From a checkpoint of a small transformer trained on Wikipedia.
Size: 16 layers, 4 heads of 64, vocabulary 8192, 14.7M parameters.
Each number is 128 + 24 x the weight over its row's rms, rounded and kept within 0 to 255. Layers, rows and columns count from 0. Numbers have three digits each. The size before them is the row's rms in percent of the matrix's.

# down: layer 7 MLP down (transposed), 1024x256, rms 0.0855, rows 614-697, columns 128-159
# up: layer 7 MLP up, 1024x256, rms 0.161, rows 615-698, columns 128-159
down614 121:159118112146127113136161072142122110132114103137117154132159178149107135148148148155113126149138
up615 108:139084151155166060090128108118151138129146142139108154089125118101116146125116100136109138125113
down615 113:168124080102094105137169121152136127098115106171154126102140180103120154157143121105164140108092
up616 108:131099143117132115139118126122150119134099160148135126113168120135137147138101134117146145117154
down616 098:114167125152150106111141110146133171112183144107116169154124115154165096158131125115121134113181
up617 096:125099151142123083148160111115154154164140087127157068054109141115100119123140129118129120159152
down617 096:092106125150168120187145112160125130107076135174138115128140117139137117172157126098127110122151
up618 103:123130142133139156100126125151134149092105124138147137149151145126118094133156103118104101142104
down618 103:097141149089135096114153150142152116132112092177109102126132098127139141142121153130158153127143
up619 107:099142102164130118162132137155104155132082091135134139068099128121128080160152118113148155175139
down619 097:112154143134090115134128137091105138174139125135055191093151134093113140077099135127093123131099
up620 098:111107096118154127141141134070163109141155087127143133141158110161125111121130127146116124134095
down620 098:122140149115085141155126089133181126114117158119142086142105105146099117133127155105136146095152
up621 101:131118106104091123115124135147078134111149102124188077104152123132120105090140159120138124118087
down621 104:125120104123158169115093096139168149088132123106137085171134121149124108142155161145118116145114
up622 098:131107108129134090154109106126149127166105088175153161146109159070116154148140110123126112146173
down622 091:097126103121114149135139093118118145083137157144131108118145152122138088139106130123161143131126
up623 102:142102084110077113120157106172147076100109140099133150134129145153115171141151122144144170119129
down623 102:117104128134152138131149134146113173186108135105165160142119108138148138133138140094087140126106
up624 091:128132150096114129114139120139098129134109097101127115146143097092096142145141091087140120165122
down624 086:151154131122158125114146136177142139068138128133172105079120095126111129099103158161103144071094
up625 093:129087105134119131156133147170123096123109119135163110152121093121156087143101183136142086112115
down625 102:112143121127138125162112099104146090120126143107152096119131100119136135091123134122119152138110
up626 099:139137083140149153089126132144112124113145122124170133141167122103125151166109151125140104126150
down626 101:077117085146131109101143088116129101124107122121134187093126101160114089122141141120156113170053
up627 106:132163110134147139132119134131132116114125108151115154126136132143105149153150126105096114154113
down627 114:092122128100133158127137160130153135133094142147105119098147128144151107146106148129148128107136
up628 102:152119135125127113167146101118129126091099102144150108143146113103121116135210120132142119126153
down628 106:149139143141101137097099104101126124106107122087098115131134165155098097130118116105112153109105
up629 100:134132112125159126131127131139118090146147119146142122136077113121134119115125113102108149155127
down629 106:155132124113131124171122082133127094150144120159126113061123160091087138125141146117097111127123
up630 099:123174127130125129161118122128135151109087080168128138090151096118135117115120098122181108131119
down630 096:150125123127136170104136137163153137114118132095091115143146140157122135103161133162117134110120
up631 107:114128120156101122107119122110123144132131129150129092129118138143128140125104116124088155145163
down631 111:129152161091131117139125175146101131119102129142132138141117120119121124146102104157125101113113
up632 101:143108097129121119130141081098132141101132165161171129129109154106112131147150148097115107100119
down632 099:105170152102108077130121152118159153196146117128070148162122110118110128112126092103124140104136
up633 109:087092135124142158139135108132121150104148140155099124128130101130135114122114111116143131169148
down633 090:118126103141113100118151126104117124166167088061142098149118082078162164134135134125140125125149
up634 102:094114077146123123107138104135106091156123142161120142149148118143135082148137116106164145109092
down634 107:087112105160126121117137105124173130107142124149150090109146113115166092149133156104168156181107
up635 094:115121127113115102142114130139110114168050136116202097120105145158167092119094138147130150140092
down635 093:129147117117132108179126104136162164137150147113111157084116116086097111110156130152167105084130
up636 100:140125160119122116108106125128114166112161119123134101113104150113117111110108167105129106095106
down636 099:078106142118152115139181096153149123151107107145136133154148114111119112155110128139110126172129
up637 102:167125098131124143162139129122084148157195148111115132116129175107193133101135096092104130115114
down637 102:109136110102080100144102147110115136116107135149143125134085122154155113073129059122174119119110
up638 096:137131166111092147145147145092111106100111163158152084110138148167180094080131122141166159139069
down638 096:121123106131151129130130146119129093111095089185123145129131101146079147150130120112111098119115
up639 090:135151158079107096091137125089151142145091136137118137129154159108144163110123109117100201145130
down639 087:149125135130104155138144126163098127139223129128121166120114154135139093133108141113100093130099
up640 093:129107110159099136116113133139149116128103123170138138128067168104164123110153166147121157147105
down640 109:155102117156124093113109144136105075119136126088143101148148080156126088129137097141130148121167
up641 098:122138126124096155138136114095137172092140096124123147137107143123122113112156134135132147121102
down641 095:123120132063127100117124156135089084191076155134137121111168134168085155116147148127146127116151
up642 089:128136138147138170128146113128084076139133158150139126122136114090123145119106159155128127136143
down642 095:122139094106123124119163180108127139130153130138119109137091152100129133141118144112137122136108
up643 100:148119138121164128127121134128137113162095146140183146135126147139127100101089138110145153138141
down643 107:096132116130118153156145139124135104121138080123088138149134099107100168132106134153155122118134
up644 101:141122133168109116097100146121145148099167147108134172107103110165136099127144149135188127127138
down644 097:159144124133133110152095114137127139164140139080091115147150156135170125140135167094092141137158
up645 102:105137122145112165135117097106151078136101166097159116157119131110126096143120136123148117141141
down645 101:112141090111106124151116110118135120111161127106133101171163150115117152127147131100072121132110
up646 103:159116127170100121149123137160157121171135124172136152156146116163123095140100103096130122119126
down646 104:163139108138113161152138063147142110150126116076141111150118120127121128118109139131136109143159
up647 104:163134120156112138157127089149113153109137114152115078131172104134095135129150149095130122098127
down647 083:151111124101112105153097123100123137145166127159106120138117122153141146106134113133154122126176
up648 103:157147116163137096077170109143127148131127078111138114102114144136151136111136122159122154147079
down648 112:211140109142154117143080112151158105098138135092115133118132089091117160104120126106076136097188
up649 097:113147150171131134136115106147149151104124134143117141146172112157100135136184135100145136106121
down649 098:107187137138147140118111116141131126137135149136145129155177105155127133138115122128148163162107
up650 094:163134140104123146145113109155142079162151109120174094141130121153120073113173119108127145107098
down650 097:130140068136135104140116144143133136132114114149089099116099118089099179152107124120126133131156
up651 101:088083109103133101118088115159174142124135137151126149152139116141166135166172151169144111127113
down651 100:115099135115125151096086145115085149132113104136159095103107135088139105103131147107174108142143
up652 093:096129150100149139113090134118129107167124104118130145108153143133109148127113093100144153159147
down652 090:110110080116167164073132115118121113160143101114122123107138148116134094137121113143116128124079
up653 096:134148135105113148104142126128139166162116145095083135130162168120074129132098155120131135099111
down653 095:147116167164150102157123139108149089115144154107127129123126102123116139122088165136144111151121
up654 103:144125108120146121142126133113102119095177156093131172110092109133124142146165129100106140131099
down654 106:140130120106088133119140112152098143120132126114138144105143144153120128071127130130103174161174
up655 109:149130146107203100124094085116103144079180127154082137122127113096117164101090138134095138133101
down655 114:127134105126136092141117140149080123115108092131117143094152116102163145147163165138107159127110
up656 096:107125087099148102174125087098133110163144103144179106104126131125097107145161173086138093113162
down656 090:088122122158156140101137181142125130155148120113095125134147104111138143122155089120140106142159
up657 099:131123128132184178138137165109132103083111107175092148117142139147123106144106099112195108124170
down657 102:119091131145131184137107117150200107163100116117148117159128174130144165124115132147131110145148
up658 104:116116140136135139106141121120103135079179149118143157122170102115123124117141156141142117117133
down658 099:134127163096138093138137135140127137171195116116163126140160148082123085144145192136128133126132
up659 098:094121139172154127158158155149128109153153120134134096148131078158137128117135113154095149120151
down659 094:107129092089130155113156111126135139136137139116104135120147135098134128097147148123118100114168
up660 096:138131134155108106121080122104103151102129104129119105075126126134116135108118155179139129124144
down660 089:098079151168083119156147075105093174129122110129108098116167103112116116188100156134098154162145
up661 094:171131110123145105117135115108127134121124163124124122130164125143100123109115110138123122108115
down661 102:154153128159167116144117161116109131117127127175118123137141126128135117112122149121143113081144
up662 103:123120117089104139112107099116153093141110137142147111159146112084141130131133118144153091139137
down662 109:143144126149079110165166134136167103059100121161104121143101134128160095172178145084119147114152
up663 097:115126066110113107115144099152081124091163130150129125146152107150143160114143115134122088109111
down663 086:100141123169146135144178142140160177134146136117092135099142136125147072084070102131077179093131
up664 126:075135084104082110139131106151135104101131159189081117133129127120117143133148129102102135115149
down664 105:163127119164149112132139121104161132071149133107097085145124151116131106175182120111137130117149
up665 093:129105144100127148131173148177110108129133123161086112137101140122152121137132122097109135092111
down665 108:130124161132117103099100084098125122101125150112182165122148118144132119109177133159113142160141
up666 097:145151140178156108145144121110165130127142121152123124131136140122145147154152152129135105141136
down666 095:143079098118108103150122134112148144133094110138113157116120119172127140135092137123114155096154
up667 088:111085193136128150145163132146169136139109105134077108136100124118129126127146132116139104136128
down667 092:126154088129122135120129149099130148146145140113150121117124121105162127112088121093109112148113
up668 096:121084128150147148171123123108179146170140101139145134124149136138177118123133127143129098143114
down668 100:110135139138136098125122153112117158159115150137076100128169128107158130146131115115117148131139
up669 102:157101095102104121142132136144137166079102132146110110133133158124120096110139133106135143175135
down669 089:148120115106158108128123104147155104131145110098104148146112134110146151138116125114113113195163
up670 094:156106137101136129113105138139140166147105118142117132130173131111124132115107148153111175144084
down670 094:101137152104188122188152112175150122122124159102093124124126120124117090113134077159116118130134
up671 098:125125135142150180142122096118164141150163111144168147103131116104163150106111107144129119106152
down671 099:113143103135107087160106099132134137097123139106154143116123190137100099125166147126126102096081
up672 100:163155140109158153136090154139112109109104169107153170119139139146122142113101150116154045155147
down672 095:071161161180134119089141113097138113108120141158138110108135125104100128073145130085087096140129
up673 099:131094112114113121131139119121125119185124148198085126150134138137149116105119129094132095138093
down673 096:138141190093120143064129137121118103110117164142132138095147140110185082131094131124118149103148
up674 118:126127140119111123170159103096131138125188121136153150116123127124138123111141137133132087172153
down674 102:171151106118136089185122115111109117158139165095168127152141152109102110188110124102167101128154
up675 101:091105122149120147101120158117132111124086103134147093085162117157146115124117138160109111147137
down675 096:163092120161115107110135122161099149112117105129138134117113131139080131115138131131107129121122
up676 105:136108126113131118133136159125167090128148079131105144137134094142112153162122153150165149152147
down676 114:121129119122107130092134121174171141147118108135121115157125148118108122167109146140107139132117
up677 100:109101069177132147098147154108129096107118089115124099130108111127131086137146145140093137165077
down677 095:106127110111123136168135109152157172109136118112140098105115121120139124118118173091086157096179
up678 096:119147117135157125110172137165099116152120089145127119168117143108137151130128102091145115146144
down678 113:127101133118100147102100161122149101160168107152123142116115137111120098128115114148178131112086
up679 087:152124115145130191130131113085074141123162162117127136101105178138155144124104110117165133109116
down679 093:113089152107141155078144123142130141108116088149117109140141088145140115124142143106139136112140
up680 094:106141135121119101156177126145125119122088100148130140134139126134141119124162187122087145141127
down680 110:093128124093127143128159166157116066135128143126135101139099164115133125096100116160145133153116
up681 091:124121107110167120133161099099129196128124117095111157095139147122140126117099109127090187181143
down681 087:121119182124134179103165122191162125079143141132135086092143131094134139118130155095131120161149
up682 111:111109109081144149136116088108141091135113058147143099173138162129118123138144118113117092119109
down682 109:102100163068139127149181153117132079099130113142087084157095133102170122135140146142143169111123
up683 104:144142140105113101118162093127128115182137106114123094119124128150118156096173157135104127140122
down683 096:127133156109126131124123109136161115135135096101133170144132108117086145113097116159150128108139
up684 119:126134128100091144119098123147137100104116117140107124149127139111123129152128099118128128157140
down684 093:132091083143109116123126106130163144102131167128134119178157115118113083167146139104126103108147
up685 095:088123060123134121120086140138131110128117153133142160078140126142077116149074113085134070113134
down685 091:127164125113138146113096131141129153162144118122157135134183102123105137129174168102121131131180
up686 109:120152110138153143122159064138103073118144115083125169113182140134123123106144152090100142168156
down686 101:099155103128123142114102107126126129143167108131139129102077093147112109128118136124196143145159
up687 098:118118117149144114098141137123077149117168119148126127142138096080079170120113174127133090097144
down687 095:193132145128100108177120151139182119131114160162134175093138135127142139145113121125139131137103
up688 106:113081163177114123111129144154126154132092123170122078112117113136084164114105093140155182169089
down688 105:086111106184108121114121111151126102098123128141088133101104139146090130163136131079078145092112
up689 095:133063132119134112151129173094140079089160124151099141139149125120142145143123085128124165149127
down689 100:152153109115138139101117091132116152147138145159136128129097121159130114117117129139119136104108
up690 093:119117134108112148151140131078140133133155125136126130113146134152135103149165123122147153138134
down690 094:162162159126097110146178106122123101155161099090076108112124151115122124152121131116134121136140
up691 110:138170107101100103119142138117111116133159155135097107071107111161131087137138145128147104150119
down691 103:143159125137122104139124142151189123134122159076125114145130141116166101131082157131168111145154
up692 099:131126138098124131149148144114128131121154145140157116101154146143155131158126134162128102170116
down692 097:149167129110127117171088112104144117094105113129159140144096075137132125150103124112058121145156
up693 100:109082103148116091110133163133115140168119120125093142106120134163126093114122169102134110167104
down693 103:135141136147122148145115167143173153093172116127157121089104126117155160126147076141083121120152
up694 114:086180126187140149115168073114119101195184123163111158112131147103156156129148101127132133126087
down694 110:109130123152098142109145146145132121131112130153160121161136114160127122124130110128113122086145
up695 103:146117126131093145106111148118137144110100097106105112151158141138138118100130156092088189102098
down695 093:121154113170105114097101113121146093119127077087112140142124125093167179176133175121141157106122
up696 099:103109140119137138132165129138148173091082142139141137133134160128111116174079159119165125126129
down696 097:159118134136144082085148136136179111118148132095122152117172097145191153106121094106092069124145
up697 097:153142144115145127065126096138133098160102123127161132141202154134115174130165112130100057165132
down697 095:124104100163141120105135157147143122134141125127102129151090134146130100124130156180149182124143
up698 105:091157117109113127123151151145109120108144168141146080121126143143105104136140105120126117155075